Part of a small language model's weights.
Size: MLP 768 SiLU, 8.95M parameters.
Each number is 50 + 12 x the weight over the matrix's rms, rounded and kept within 0 to 99. Layers, rows and columns count from 0.

# q: layer 5 attention query, 256x256, rms 0.193, rows 85-98, columns 0-255
# k: layer 5 attention key, 256x256, rms 0.183, rows 85-97, columns 0-255
q85:51 33 42 57 57 48 60 60 44 43 44 53 45 50 52 43 54 43 50 50 38 44 51 41 43 60 48 42 53 29 46 72 49 53 39 39 58 48 48 55 56 55 56 53 52 50 35 57 51 52 50 47 49 45 57 50 57 52 51 57 40 43 48 46 51 73 54 58 54 44 84 68 46 60 43 52 44 64 50 61 48 39 48 40 50 41 36 43 53 41 48 45 38 50 53 58 60 39 48 45 33 48 61 45 50 43 50 61 50 58 37 57 53 41 51 45 33 49 40 43 42 43 52 42 56 31 42 54 44 46 59 61 63 45 60 58 59 51 55 47 34 43 40 67 56 50 39 42 44 62 51 58 54 46 49 52 52 60 67 58 22 45 64 48 65 44 44 50 44 48 48 52 45 41 55 60 52 42 60 47 52 48 45 48 41 61 56 59 40 55 41 54 28 66 40 38 51 49 36 38 49 60 50 52 51 52 56 59 54 53 50 62 47 44 46 49 39 30 59 59 42 55 58 48 29 49 57 65 51 47 66 74 32 47 57 41 50 54 45 49 34 66 54 56 44 53 76 52 42 67 38 54 72 56 40 39
k85:50 38 53 49 60 52 54 57 55 57 54 50 39 46 47 56 45 60 47 45 44 48 62 40 53 66 52 42 47 46 48 46 38 48 55 63 39 62 61 60 49 54 41 49 63 54 48 51 45 56 34 52 50 40 53 50 39 48 40 52 55 56 55 54 65 39 46 38 47 49 27 41 50 39 51 51 42 51 61 51 56 54 48 61 67 62 39 57 46 40 49 49 56 64 66 63 55 35 48 61 56 50 40 50 55 53 52 53 70 54 51 33 48 62 62 56 28 53 54 45 59 53 43 71 54 49 52 51 54 54 34 63 57 41 68 46 48 53 52 25 58 66 37 62 47 44 48 46 44 52 41 49 49 61 37 45 55 49 59 61 44 52 49 44 41 45 52 50 47 38 38 46 55 49 68 57 42 41 47 49 66 44 50 65 44 45 34 50 52 47 56 39 43 39 43 28 48 65 48 60 49 45 53 53 40 54 51 47 94 60 50 57 64 50 43 53 37 54 33 52 57 44 36 48 58 51 42 45 48 57 66 61 23 63 49 31 46 40 54 56 50 41 44 53 42 52 45 48 55 56 53 43 46 49 47 59
q86:59 53 52 48 44 41 36 63 72 76 46 56 43 25 63 64 53 45 52 48 36 70 38 47 49 52 48 44 42 51 71 47 13 24 69 28 31 19 61 37 30 57 75 41 56 63 32 71 39 57 57 33 29 34 46 60 47 41 47 58 58 43 79 62 55 53 66 75 45 43 61 45 67 68 33 41 67 52 45 60 48 45 55 63 54 46 55 51 39 82 54 50 50 41 75 36 55 60 36 77 56 28 65 43 71 81 38 42 29 72 41 51 56 51 33 61 36 53 58 36 35 58 39 64 55 57 55 48 57 38 55 45 65 59 49 38 28 17 62 35 50 28 45 74 42 47 68 26 54 60 68 45 68 40 72 26 58 52 39 39 38 12 53 50 50 33 37 43 54 63 65 43 39 51 65 47 57 39 60 63 52 45 49 36 48 37 67 27 56 49 64 57 42 43 38 58 48 44 63 48 51 29 78 32 56 66 48 38 24 41 27 56 50 53 67 48 39 40 69 75 43 61 70 70 52 59 44 33 66 47 57 78 43 40 51 55 49 42 29 64 39 30 52 43 54 43 52 39 54 83 30 55 50 61 37 38
k86:48 35 52 47 87 58 49 58 47 58 51 75 58 49 69 49 31 54 72 44 28 61 34 63 43 46 62 49 80 15 44 83 63 45 38 56 64 57 73 44 27 35 61 61 68 37 35 38 79 67 63 44 60 96 68 70 61 50 26 59 39 44 41 39 56 55 60 55 33 58 77 39 39 52 58 54 48 30 66 45 36 58 50 51 56 59 24 47 45 47 45 57 74 38 59 46 52 48 47 73 53 47 53 42 85 68 66 40 61 71 37 27 37 63 47 48 34 48 58 51 39 42 56 47 40 68 32 65 57 50 64 43 63 62 78 46 50 26 34 47 25 47 53 30 55 62 34 15 49 69 58 50 45 28 40 35 51 39 43 73 57 53 37 61 50 43 50 65 68 52 43 41 52 85 55 41 76 63 43 48 65 26 51 64 57 39 40 43 43 33 51 59 58 57 46 33 57 43 47 69 50 07 27 33 59 51 35 12 45 23 50 53 47 62 66 30 21 50 63 54 37 49 52 51 41 37 36 51 50 42 41 47 65 47 54 67 54 50 44 53 49 34 20 62 37 52 57 42 54 39 44 32 51 50 30 43
q87:51 49 43 39 39 66 72 92 36 28 41 31 62 54 89 26 89 25 63 28 14 57 40 63 58 40 73 52 30 56 42 45 44 65 24 08 64 55 84 62 91 83 54 56 39 84 17 52 60 30 34 36 17 40 54 44 71 74 76 61 44 50 75 76 35 58 66 16 71 31 73 00 30 52 17 55 69 54 23 72 61 56 59 31 64 48 45 20 65 39 38 72 68 53 67 34 42 44 30 50 27 51 26 61 89 52 60 39 49 23 32 62 61 28 42 40 55 57 40 34 37 00 94 14 31 75 28 93 15 36 46 37 45 36 35 63 60 59 62 57 59 37 32 67 53 39 40 62 65 79 39 52 64 60 14 53 70 61 46 27 48 60 99 79 99 52 86 09 54 42 91 89 27 35 64 57 66 46 64 63 49 43 51 50 61 36 99 58 42 43 63 85 00 37 40 78 33 27 41 32 34 59 47 43 41 71 99 58 56 51 78 33 42 60 41 68 39 33 75 37 50 59 26 62 44 10 52 99 42 65 09 61 11 33 70 45 54 43 69 85 46 74 46 17 16 57 47 34 47 50 32 60 37 13 32 34
k87:59 71 24 51 67 78 47 50 66 76 63 20 61 47 61 30 52 47 36 55 33 48 55 77 47 43 62 46 16 53 43 19 60 51 15 56 41 66 59 60 21 44 46 52 54 51 45 75 61 70 62 53 39 53 59 63 52 37 69 93 85 66 28 40 36 69 20 63 63 44 48 63 46 43 65 48 22 42 49 48 48 22 40 63 59 51 40 51 54 42 53 61 81 65 73 51 71 61 39 38 53 53 50 32 50 68 31 67 55 35 34 22 49 51 66 75 76 65 47 58 55 60 31 56 59 41 77 37 68 52 64 49 33 39 39 77 27 44 62 54 53 62 47 57 47 54 77 46 46 52 42 69 60 55 23 30 32 35 41 34 63 71 37 41 42 68 54 34 66 59 45 58 50 51 44 46 38 59 34 37 42 53 20 20 42 46 47 36 54 37 69 56 37 80 48 29 49 51 51 63 13 43 35 67 46 47 46 40 61 60 43 38 43 58 26 56 55 54 43 47 32 58 49 60 67 32 27 44 47 77 60 87 68 64 54 18 79 65 30 24 11 48 36 36 30 46 47 54 52 54 79 34 53 62 50 44
q88:30 43 27 63 44 35 55 59 42 54 48 60 49 58 63 46 32 44 36 59 55 43 37 49 40 41 58 41 34 31 58 52 37 60 31 45 55 40 37 36 56 50 54 69 58 33 46 60 43 57 60 56 44 80 61 40 47 53 46 37 46 74 36 43 58 48 61 57 56 41 40 46 73 47 54 43 47 46 43 64 53 49 59 45 44 61 06 56 32 63 58 55 50 40 38 57 59 44 28 33 49 65 31 38 68 44 56 52 47 49 54 29 49 63 45 36 59 65 35 36 60 41 43 43 58 44 40 41 29 79 46 74 45 42 56 50 70 56 42 64 40 43 58 32 52 55 30 62 49 62 51 48 55 50 47 51 56 45 65 52 34 63 52 68 49 57 44 43 54 49 50 43 34 55 38 36 62 60 54 74 73 39 64 53 37 56 66 43 55 34 47 64 64 73 47 65 51 33 51 74 51 50 33 55 56 43 36 55 55 67 60 42 68 56 38 60 40 37 40 38 47 52 77 47 53 45 79 45 56 61 64 60 42 47 53 51 53 62 54 43 31 59 57 44 55 49 45 19 47 51 60 57 28 67 63 83
k88:50 57 49 64 52 53 40 60 36 31 46 63 54 57 62 59 51 65 65 54 65 70 63 43 53 70 48 57 37 54 55 44 44 27 62 59 33 59 37 55 44 53 43 56 31 60 58 54 49 39 38 54 63 54 54 49 55 45 68 57 57 41 45 43 42 56 47 29 57 58 44 72 42 44 54 35 53 49 36 41 55 33 51 62 57 63 40 55 48 43 69 53 72 57 48 67 47 35 65 51 34 53 69 37 33 52 63 57 60 75 38 61 50 58 57 46 69 43 36 53 38 43 50 51 48 35 50 51 51 65 57 34 57 50 54 44 42 63 47 50 64 53 45 60 36 31 36 45 24 32 15 51 46 48 32 46 35 52 21 55 62 29 33 46 56 69 47 66 54 44 36 35 49 68 45 59 61 55 33 60 33 51 54 65 60 50 35 54 37 65 56 49 64 49 58 53 57 35 53 64 51 51 52 61 48 61 49 42 77 47 45 49 49 59 55 56 45 50 38 34 38 45 60 65 53 29 56 45 63 38 62 42 39 44 57 57 54 24 52 39 44 41 53 58 47 51 60 55 46 45 80 49 46 48 40 55
q89:44 56 47 49 58 42 52 58 54 38 26 52 55 69 51 34 59 39 38 46 38 43 30 42 44 59 61 64 37 52 39 30 63 50 53 56 48 41 62 46 45 46 41 43 55 39 46 31 49 53 56 63 49 52 50 44 42 41 75 43 58 62 44 56 47 35 57 53 40 37 38 49 45 39 50 38 58 42 32 57 63 52 50 56 37 47 32 52 53 60 54 50 50 62 40 40 51 42 59 29 52 59 44 63 54 57 59 51 45 67 43 55 37 57 42 48 68 50 37 60 57 38 34 40 66 48 54 59 40 46 49 48 53 53 47 49 61 47 57 73 52 61 38 50 57 51 62 43 48 37 61 55 52 51 32 47 52 38 55 65 61 52 49 71 35 58 49 29 42 64 58 58 48 50 48 56 50 34 45 65 43 57 47 62 51 52 63 49 62 33 60 62 53 55 41 56 32 50 41 57 43 54 49 35 49 50 46 69 53 66 61 42 56 64 50 39 46 43 36 38 59 39 66 58 64 42 61 65 54 59 47 48 41 60 49 70 50 40 62 54 54 38 64 25 52 57 50 47 48 48 47 28 38 36 70 65
k89:56 52 42 47 56 43 70 48 51 55 47 55 40 49 45 57 46 31 49 64 41 39 76 58 55 46 63 66 49 71 59 57 44 42 80 50 64 38 63 44 51 53 44 62 57 45 39 46 52 42 32 47 51 41 48 40 58 42 54 49 58 61 56 55 50 52 60 60 41 47 56 61 56 43 50 35 22 63 58 51 55 52 36 47 64 54 44 61 48 49 59 48 48 47 43 60 35 50 53 23 61 35 42 42 50 58 44 46 28 57 60 61 67 63 42 45 46 38 43 54 33 40 51 38 62 37 40 49 47 43 62 49 48 38 21 49 64 40 20 56 54 44 54 46 32 61 55 49 47 42 50 58 45 56 46 58 41 45 52 51 53 39 49 60 38 64 47 49 39 41 57 51 50 57 41 68 49 50 45 63 49 63 42 50 45 67 36 60 48 57 58 54 47 45 40 47 51 44 44 66 69 56 51 46 38 72 50 56 71 44 47 49 33 48 45 46 62 39 36 61 47 62 55 50 40 56 57 45 81 40 61 40 41 46 49 56 49 39 44 52 80 50 31 43 63 41 69 45 35 44 36 53 46 42 41 57
q90:43 38 52 61 67 59 42 51 37 53 59 59 35 55 64 42 61 36 41 67 47 68 57 50 37 42 33 48 46 56 52 45 57 49 66 59 50 54 58 38 39 56 35 30 64 45 55 47 45 43 61 63 68 50 47 62 40 54 65 33 65 41 44 56 35 51 50 53 46 54 32 53 50 55 58 58 37 59 56 48 37 42 72 47 41 39 41 50 54 81 69 54 51 57 41 48 51 32 56 59 50 67 36 58 47 47 57 46 48 53 60 49 48 64 55 43 40 56 50 59 50 60 61 40 70 55 55 47 51 35 60 49 59 29 54 44 33 55 23 50 58 37 62 42 58 60 55 37 54 20 34 34 37 36 50 61 50 57 56 46 49 67 34 40 46 44 51 46 50 61 59 46 54 65 57 43 46 54 70 48 51 34 64 43 50 68 34 67 70 55 24 37 37 52 30 45 57 43 63 53 47 72 63 62 51 52 49 50 34 47 36 42 59 60 49 32 54 52 36 72 40 34 57 31 42 44 35 68 56 39 68 52 48 60 36 54 56 49 47 61 40 41 52 44 61 45 66 73 49 43 42 39 68 36 63 55
k90:58 50 24 27 53 40 36 45 40 40 46 64 57 60 59 44 61 49 43 40 47 37 60 68 39 60 78 69 43 53 41 43 48 46 50 42 53 51 65 64 51 70 24 53 62 55 63 48 45 36 50 43 16 41 34 55 35 69 61 46 37 76 55 59 41 53 50 47 50 47 44 64 40 46 62 52 53 52 46 43 58 54 42 54 52 58 37 31 49 46 50 57 42 63 42 49 61 43 56 64 60 60 68 54 71 57 46 56 73 54 45 51 34 45 41 47 49 47 34 70 35 54 28 36 44 56 62 43 34 43 60 59 57 49 36 45 50 49 47 49 49 52 43 55 37 63 58 54 32 50 54 52 48 55 52 50 23 54 31 34 44 45 62 45 62 45 43 61 55 74 62 48 57 30 55 54 39 47 74 62 54 42 38 41 36 64 62 48 59 76 53 51 42 44 23 51 43 51 42 47 62 71 62 50 63 53 33 63 31 58 46 56 56 54 43 46 51 54 31 48 42 50 49 31 49 68 65 47 53 53 56 67 44 62 64 30 67 53 30 45 37 45 83 45 43 51 32 37 54 70 29 45 52 44 72 71
q91:51 41 34 32 49 57 57 53 54 65 64 50 47 46 52 42 47 80 52 59 50 53 57 45 40 47 60 46 39 45 62 49 64 38 46 42 42 56 51 65 42 34 64 53 62 70 40 52 55 61 37 33 62 40 56 54 71 54 44 58 55 18 43 49 56 45 31 59 64 60 59 39 68 47 49 70 52 57 43 59 49 73 40 62 43 52 46 53 57 33 47 38 48 48 45 55 66 28 32 42 43 51 30 59 51 53 55 54 45 30 43 48 55 45 52 37 61 55 49 34 47 38 51 47 45 35 40 43 31 57 58 78 46 38 51 33 65 35 48 41 34 54 38 64 61 63 62 55 62 44 32 29 48 42 56 36 53 62 60 60 49 41 58 53 56 70 48 44 59 63 40 35 57 57 46 54 52 55 64 67 65 53 41 33 42 40 20 48 59 59 44 40 39 51 60 49 56 41 39 54 22 44 41 53 42 56 40 52 67 48 53 36 40 45 51 45 48 55 60 61 48 60 49 52 40 40 54 37 58 52 49 74 44 34 34 65 63 30 76 46 39 67 38 55 51 46 54 42 27 54 61 38 59 52 48 63
k91:60 44 76 47 54 43 55 80 42 29 62 48 27 60 49 67 29 58 59 49 53 47 54 64 48 44 36 36 54 44 44 58 41 59 35 68 47 49 48 65 64 65 49 47 54 34 63 30 57 57 58 49 65 41 45 45 41 50 56 68 50 47 38 45 55 43 50 39 46 34 31 65 60 44 52 40 28 57 90 51 62 56 49 39 59 52 49 51 53 55 44 42 50 46 37 38 51 39 58 48 63 64 65 66 77 40 67 62 49 43 45 49 37 45 23 61 46 59 51 46 53 45 59 61 40 49 41 58 38 41 46 47 59 49 44 55 49 43 43 48 35 52 40 51 45 52 37 34 61 47 46 56 54 69 55 47 57 44 46 44 46 66 52 56 47 66 50 42 63 66 78 39 50 46 50 38 47 56 51 66 34 39 84 55 60 24 70 46 47 52 25 57 43 45 59 41 44 73 26 50 33 65 58 60 54 46 37 51 33 57 50 45 42 39 65 83 50 56 48 36 54 54 53 36 72 71 65 38 54 36 66 42 31 44 43 48 55 33 48 40 58 56 58 46 12 44 61 33 39 35 58 37 46 62 50 56
q92:73 57 58 39 76 49 78 55 74 51 44 61 52 57 58 51 45 74 77 21 44 48 82 78 51 39 34 53 63 55 20 60 21 39 55 43 62 48 45 62 43 52 62 56 50 37 39 54 64 19 52 59 44 53 55 36 52 47 59 88 24 32 36 64 51 61 68 40 76 76 61 34 53 78 57 20 47 38 48 61 58 70 38 42 41 50 23 51 34 56 40 36 63 49 41 54 65 69 23 41 34 45 60 32 52 53 70 36 70 50 55 61 57 75 68 46 68 53 50 36 65 43 47 40 53 47 46 49 61 39 52 71 37 52 47 40 45 45 26 46 57 30 52 35 35 59 43 38 69 58 20 43 34 51 53 56 51 52 56 56 53 45 70 52 36 39 61 55 17 47 42 82 63 36 53 53 70 45 63 29 63 57 32 23 67 40 57 65 40 47 53 53 44 66 25 51 28 33 23 47 26 61 65 35 57 60 64 54 57 44 55 41 46 59 36 69 42 40 25 43 46 56 41 80 38 72 39 62 37 68 45 53 48 30 42 37 43 42 48 35 46 48 47 54 48 41 56 56 43 29 55 55 22 48 37 41
k92:45 69 67 38 58 68 53 51 69 42 42 63 53 33 60 42 80 45 47 50 18 63 57 36 49 74 54 52 77 65 58 65 40 55 42 63 54 60 38 44 50 40 41 58 63 50 54 58 35 54 32 47 49 58 35 51 45 67 41 54 55 39 58 64 21 53 50 65 58 29 64 48 24 64 48 46 31 59 35 37 51 30 70 43 46 47 57 42 51 47 47 62 49 40 61 46 35 26 50 37 33 40 36 54 51 48 60 54 41 65 49 46 26 54 57 49 40 34 27 55 30 28 26 62 80 58 58 59 38 38 73 51 58 61 51 45 62 63 38 51 46 36 54 57 41 55 55 60 55 45 27 40 45 44 52 63 58 69 19 46 58 36 61 44 49 52 61 49 69 50 63 50 55 49 56 58 66 48 72 55 38 54 63 47 41 56 43 53 53 71 66 54 47 67 26 24 57 23 47 55 37 55 21 55 46 41 85 59 40 47 61 51 43 31 32 73 48 37 64 48 37 44 56 43 64 49 78 58 45 59 64 70 37 28 50 50 70 32 41 41 46 46 36 51 59 70 49 42 53 62 56 49 43 38 71 52
q93:49 52 53 69 27 54 40 38 41 65 51 42 49 37 44 37 44 54 45 66 52 47 44 46 27 45 26 52 37 35 47 51 51 67 49 39 74 48 49 63 44 31 54 35 45 55 58 47 54 53 64 59 63 59 42 36 40 49 33 31 50 57 77 60 28 56 71 48 37 40 45 47 46 47 49 53 50 46 32 44 32 45 52 65 70 47 41 66 41 48 51 39 53 33 63 54 32 39 70 46 54 60 52 70 42 43 57 51 38 48 47 43 76 58 81 57 64 37 72 26 57 63 70 58 36 48 68 36 51 61 38 41 59 61 61 57 36 50 71 57 36 47 31 45 58 53 41 44 44 48 55 56 51 51 52 56 46 57 43 56 53 46 52 55 43 59 49 50 45 47 40 61 40 45 46 48 61 62 28 37 52 44 43 73 58 58 59 40 62 41 36 52 41 52 51 66 46 60 79 53 52 36 45 47 65 53 42 50 61 67 39 56 52 29 55 50 44 51 34 47 58 50 49 62 55 47 54 27 60 45 54 60 51 29 41 52 50 46 60 59 63 49 46 52 62 50 57 33 63 15 58 48 49 46 70 53
k93:47 62 42 42 51 61 23 50 69 52 53 48 51 39 32 41 52 39 47 61 52 36 28 52 44 46 42 46 64 43 70 81 39 55 36 48 27 57 57 27 50 41 34 72 35 57 66 54 55 73 51 61 60 46 78 68 61 60 39 48 51 49 53 38 58 58 38 36 66 57 61 66 61 37 68 59 43 57 51 31 54 39 37 78 73 52 55 58 67 50 65 63 29 59 51 38 51 53 85 31 52 43 43 29 63 55 49 36 46 52 53 31 44 38 54 40 38 41 55 56 50 45 56 53 44 58 37 56 60 50 43 30 37 53 46 64 48 65 55 39 65 81 55 39 66 40 47 50 41 35 58 48 48 67 37 66 37 60 51 62 43 52 43 45 63 41 43 48 59 52 25 58 32 50 45 50 40 59 67 59 44 62 41 51 52 33 79 16 47 42 60 66 58 52 34 67 43 57 71 37 57 27 72 48 52 58 51 44 57 41 43 50 36 68 47 38 56 54 40 53 68 25 49 47 50 31 49 26 35 46 41 31 63 50 52 42 68 55 58 38 59 44 44 49 43 63 45 37 56 31 59 40 47 49 61 46
q94:58 48 52 45 55 61 51 48 44 41 45 47 50 33 71 37 65 60 46 41 56 52 39 60 51 44 49 46 54 48 65 30 59 58 52 52 55 37 44 39 36 48 53 33 43 45 52 42 71 43 39 44 50 52 40 43 43 31 53 35 67 60 43 55 55 50 56 53 39 42 52 52 42 63 34 45 36 35 58 59 31 60 65 52 50 43 52 55 53 65 40 39 30 55 40 48 47 40 63 51 45 51 56 65 49 55 59 64 52 61 62 65 58 55 46 57 75 34 56 52 46 44 40 55 37 54 39 60 50 50 44 52 51 56 46 46 69 48 35 54 62 53 41 61 29 46 72 41 45 43 44 34 59 44 48 49 48 61 30 55 53 70 37 64 42 47 60 40 49 62 56 54 60 55 40 45 53 32 43 47 46 36 39 59 65 38 48 42 60 56 64 49 59 40 72 66 52 53 39 65 64 67 39 50 52 46 47 40 58 56 66 44 47 53 63 27 54 47 43 51 51 52 63 47 64 54 46 44 53 45 48 46 43 62 55 43 65 48 57 49 56 61 48 54 51 65 37 37 32 55 39 68 56 49 44 57
k94:37 39 56 37 57 50 58 57 40 49 44 46 36 43 47 49 50 58 50 60 35 64 47 55 42 49 57 45 38 60 49 54 52 66 48 69 44 51 51 49 61 42 61 57 43 59 54 41 47 34 54 58 62 55 52 59 50 45 53 53 61 45 64 53 45 52 41 53 51 49 49 39 53 46 60 53 41 60 71 43 35 56 62 43 56 43 39 46 53 47 49 57 51 53 49 33 36 66 50 54 60 51 31 38 51 58 50 38 41 78 46 67 47 38 51 60 32 68 39 71 49 44 51 44 32 64 28 59 62 47 60 52 51 51 53 49 41 43 27 57 55 62 40 52 55 42 53 38 42 49 41 43 56 34 48 55 45 55 60 58 61 55 51 59 53 51 56 66 63 52 35 46 44 50 46 57 34 40 54 59 38 55 45 55 39 55 47 53 78 48 51 40 43 52 25 73 33 51 44 62 45 65 57 60 58 52 34 36 64 42 47 55 40 53 60 32 49 57 49 54 35 61 34 55 44 56 65 59 30 62 62 41 46 42 38 52 72 50 53 51 44 43 62 39 52 65 54 47 28 56 23 55 32 52 56 33
q95:56 54 53 53 56 47 59 39 47 67 64 48 43 54 61 57 44 60 50 60 54 58 17 72 46 58 78 55 58 73 32 61 52 58 50 59 56 56 41 51 54 27 64 55 55 36 60 66 53 29 49 56 48 37 61 46 51 57 60 56 49 52 37 69 45 46 31 47 65 60 53 58 54 49 69 34 42 40 42 41 32 70 38 34 37 62 47 50 26 56 42 37 66 55 70 66 47 45 34 45 41 54 48 56 74 59 42 39 61 54 42 76 46 62 64 60 60 38 48 41 41 33 36 57 54 39 37 72 47 30 46 49 44 43 41 45 45 43 41 55 41 71 46 35 58 52 48 31 62 65 63 58 33 60 24 68 59 36 33 41 71 46 47 66 67 56 63 50 56 42 49 51 27 38 47 66 47 59 56 51 53 52 43 52 62 33 44 62 51 59 40 56 42 40 28 51 44 40 61 44 47 52 40 61 65 22 57 50 50 65 39 54 53 45 46 60 50 35 52 63 53 43 70 59 43 56 53 71 37 66 41 56 52 49 37 54 39 53 55 42 42 35 57 38 19 49 60 38 45 35 58 42 44 53 55 41
k95:35 58 29 49 64 53 27 40 49 45 71 50 36 40 54 46 42 48 48 55 47 43 52 70 66 57 46 38 47 61 69 54 48 39 58 57 69 54 46 47 61 46 51 48 41 44 66 58 31 58 49 36 38 44 52 54 57 63 26 43 36 59 44 37 59 52 63 27 28 51 57 66 46 52 39 57 52 54 41 59 49 31 59 70 70 45 46 61 39 57 44 56 61 40 48 68 43 20 61 29 48 34 50 60 38 60 32 53 33 40 62 36 69 58 64 53 48 49 67 46 38 55 52 36 71 48 56 54 49 51 39 43 61 64 28 40 53 45 59 57 52 43 57 51 39 57 60 67 52 43 41 65 38 59 58 51 59 42 73 62 88 63 58 47 72 41 51 43 38 48 49 43 29 45 73 49 50 68 42 43 34 61 48 43 51 29 57 38 63 45 69 52 66 47 52 49 44 36 49 47 66 52 51 47 48 43 73 43 41 55 91 33 43 40 26 53 47 50 43 42 52 55 60 56 61 39 49 58 52 55 46 45 51 59 33 41 26 47 56 52 52 49 48 60 56 56 62 57 45 40 44 43 50 51 50 65
q96:53 49 48 49 47 36 45 37 62 58 31 53 56 58 35 47 57 54 39 55 42 48 51 40 34 67 46 66 64 58 50 55 39 23 79 59 42 70 66 49 65 60 47 74 43 59 69 40 44 75 50 44 53 64 51 44 56 56 33 73 56 46 40 16 50 29 32 56 50 62 38 63 34 53 67 65 47 47 84 47 62 73 53 43 41 35 62 50 66 41 48 62 57 43 67 56 54 29 52 54 41 51 58 54 59 38 60 81 69 45 27 49 57 57 44 67 65 60 34 62 40 60 19 74 62 43 59 25 49 54 51 32 50 51 57 24 46 53 34 47 51 48 58 31 54 44 64 53 52 52 47 60 53 54 36 50 53 53 41 64 54 49 39 50 37 60 26 55 37 29 40 52 55 22 54 67 42 49 56 41 60 48 67 46 34 52 42 49 44 37 47 33 66 42 52 29 28 47 63 49 60 49 57 41 41 26 58 39 77 51 41 44 58 52 54 52 21 38 29 69 52 52 55 59 48 48 43 59 63 50 40 52 54 30 47 43 48 40 40 47 66 35 56 32 45 64 64 32 68 55 66 52 43 53 50 65
k96:46 33 50 57 53 49 61 74 31 36 55 66 52 50 60 55 26 44 59 51 52 51 50 56 72 41 29 28 56 63 61 60 52 41 50 60 37 53 36 25 30 67 59 58 52 54 56 55 59 29 44 47 38 53 49 50 55 47 45 51 39 46 64 56 56 48 59 41 61 43 47 50 57 54 44 23 44 43 45 68 36 44 57 49 37 40 44 33 57 58 61 50 48 63 31 63 42 46 56 59 53 32 52 47 54 28 59 36 55 53 51 60 71 60 51 38 63 53 64 34 16 64 20 39 71 41 48 24 41 51 52 59 68 47 49 57 44 45 34 60 46 24 48 38 56 52 51 52 41 53 47 57 32 77 55 44 45 46 56 42 82 44 33 63 41 56 75 41 40 66 52 60 63 55 53 34 45 50 69 37 57 31 44 57 55 91 42 47 37 53 53 44 60 34 48 57 59 46 58 52 37 47 56 48 59 41 67 45 74 58 37 33 55 32 80 38 39 36 67 58 49 51 45 55 50 59 49 77 41 48 56 66 44 63 44 58 33 50 44 48 53 39 48 68 54 54 57 56 44 59 51 53 49 57 51 69
q97:60 54 47 50 60 37 66 52 32 58 53 62 48 53 37 50 44 43 54 67 50 37 52 50 67 53 45 48 43 47 64 43 42 48 56 54 49 44 35 46 29 47 41 52 52 52 46 59 53 48 50 59 59 45 57 55 55 59 48 64 48 48 49 37 56 53 45 33 51 47 41 55 42 49 38 37 43 55 81 55 63 50 45 54 69 71 38 56 40 41 52 42 55 63 60 57 39 43 44 52 51 53 37 44 37 51 57 50 47 59 58 47 56 57 51 66 32 47 59 41 35 79 37 67 59 54 50 54 47 53 54 52 45 49 62 60 45 56 43 39 47 47 47 46 43 51 53 58 42 46 61 59 34 53 68 57 48 42 45 57 56 42 51 33 26 44 52 53 45 47 50 47 53 41 51 49 43 53 66 41 48 49 47 44 56 47 52 53 58 35 49 33 51 59 61 54 45 55 45 51 53 51 47 55 47 41 51 28 93 42 46 58 42 56 50 57 51 52 50 51 55 51 35 32 60 38 46 54 57 37 62 49 61 50 45 37 41 44 55 62 51 38 39 54 43 60 57 69 44 51 42 54 56 55 42 63
k97:47 62 56 65 46 47 53 54 39 55 74 74 53 35 51 49 63 53 49 35 44 51 61 61 56 49 41 46 45 47 61 51 40 49 60 38 42 43 35 55 47 48 54 47 47 60 51 59 48 70 41 41 37 61 49 60 46 63 56 49 33 41 38 50 42 65 54 50 41 60 47 45 52 40 42 50 38 59 99 33 66 49 50 42 56 56 50 50 30 57 56 48 46 51 61 53 53 52 47 52 56 60 42 46 37 49 39 43 54 64 62 57 46 52 44 54 52 44 46 42 56 63 42 44 42 51 52 54 57 50 45 61 42 56 54 52 48 58 47 31 52 62 26 41 54 34 26 59 25 55 54 31 47 44 52 55 48 45 54 39 53 58 49 37 49 40 61 61 55 47 61 53 58 49 53 50 49 47 42 55 56 37 51 49 55 46 60 62 86 50 39 50 48 51 48 56 65 26 63 62 43 42 54 61 50 49 78 53 72 40 42 65 61 43 50 54 52 55 63 41 47 56 33 48 54 46 46 51 33 51 50 56 58 51 45 45 30 56 44 59 56 35 38 49 45 43 40 35 61 46 56 51 57 60 43 51
q98:54 29 33 43 38 49 58 70 56 46 43 70 39 48 50 36 60 62 42 43 38 61 48 75 58 63 59 61 48 33 64 34 38 63 62 59 58 50 44 64 67 51 25 45 51 52 43 63 54 62 30 47 38 60 54 39 47 61 65 39 57 51 72 83 54 51 76 37 61 49 55 20 49 46 40 50 59 54 13 46 48 70 59 47 59 59 61 33 50 58 79 65 40 35 55 29 47 51 38 23 47 42 51 65 52 56 59 64 52 61 57 44 55 62 44 46 39 51 39 46 25 38 44 46 26 65 58 55 33 37 36 50 75 44 38 41 50 60 61 46 39 44 46 41 69 54 61 54 57 50 41 53 52 59 18 49 75 58 47 26 46 46 79 59 52 44 62 43 41 61 50 63 32 33 53 52 37 28 69 58 45 37 66 35 46 65 76 52 48 41 81 48 52 55 43 47 23 42 54 46 63 53 34 60 28 39 54 74 45 42 41 52 40 44 42 59 52 32 61 44 30 55 50 58 41 34 25 90 47 68 47 61 59 40 64 53 32 46 55 54 58 50 90 26 59 40 69 50 36 43 35 55 49 53 34 48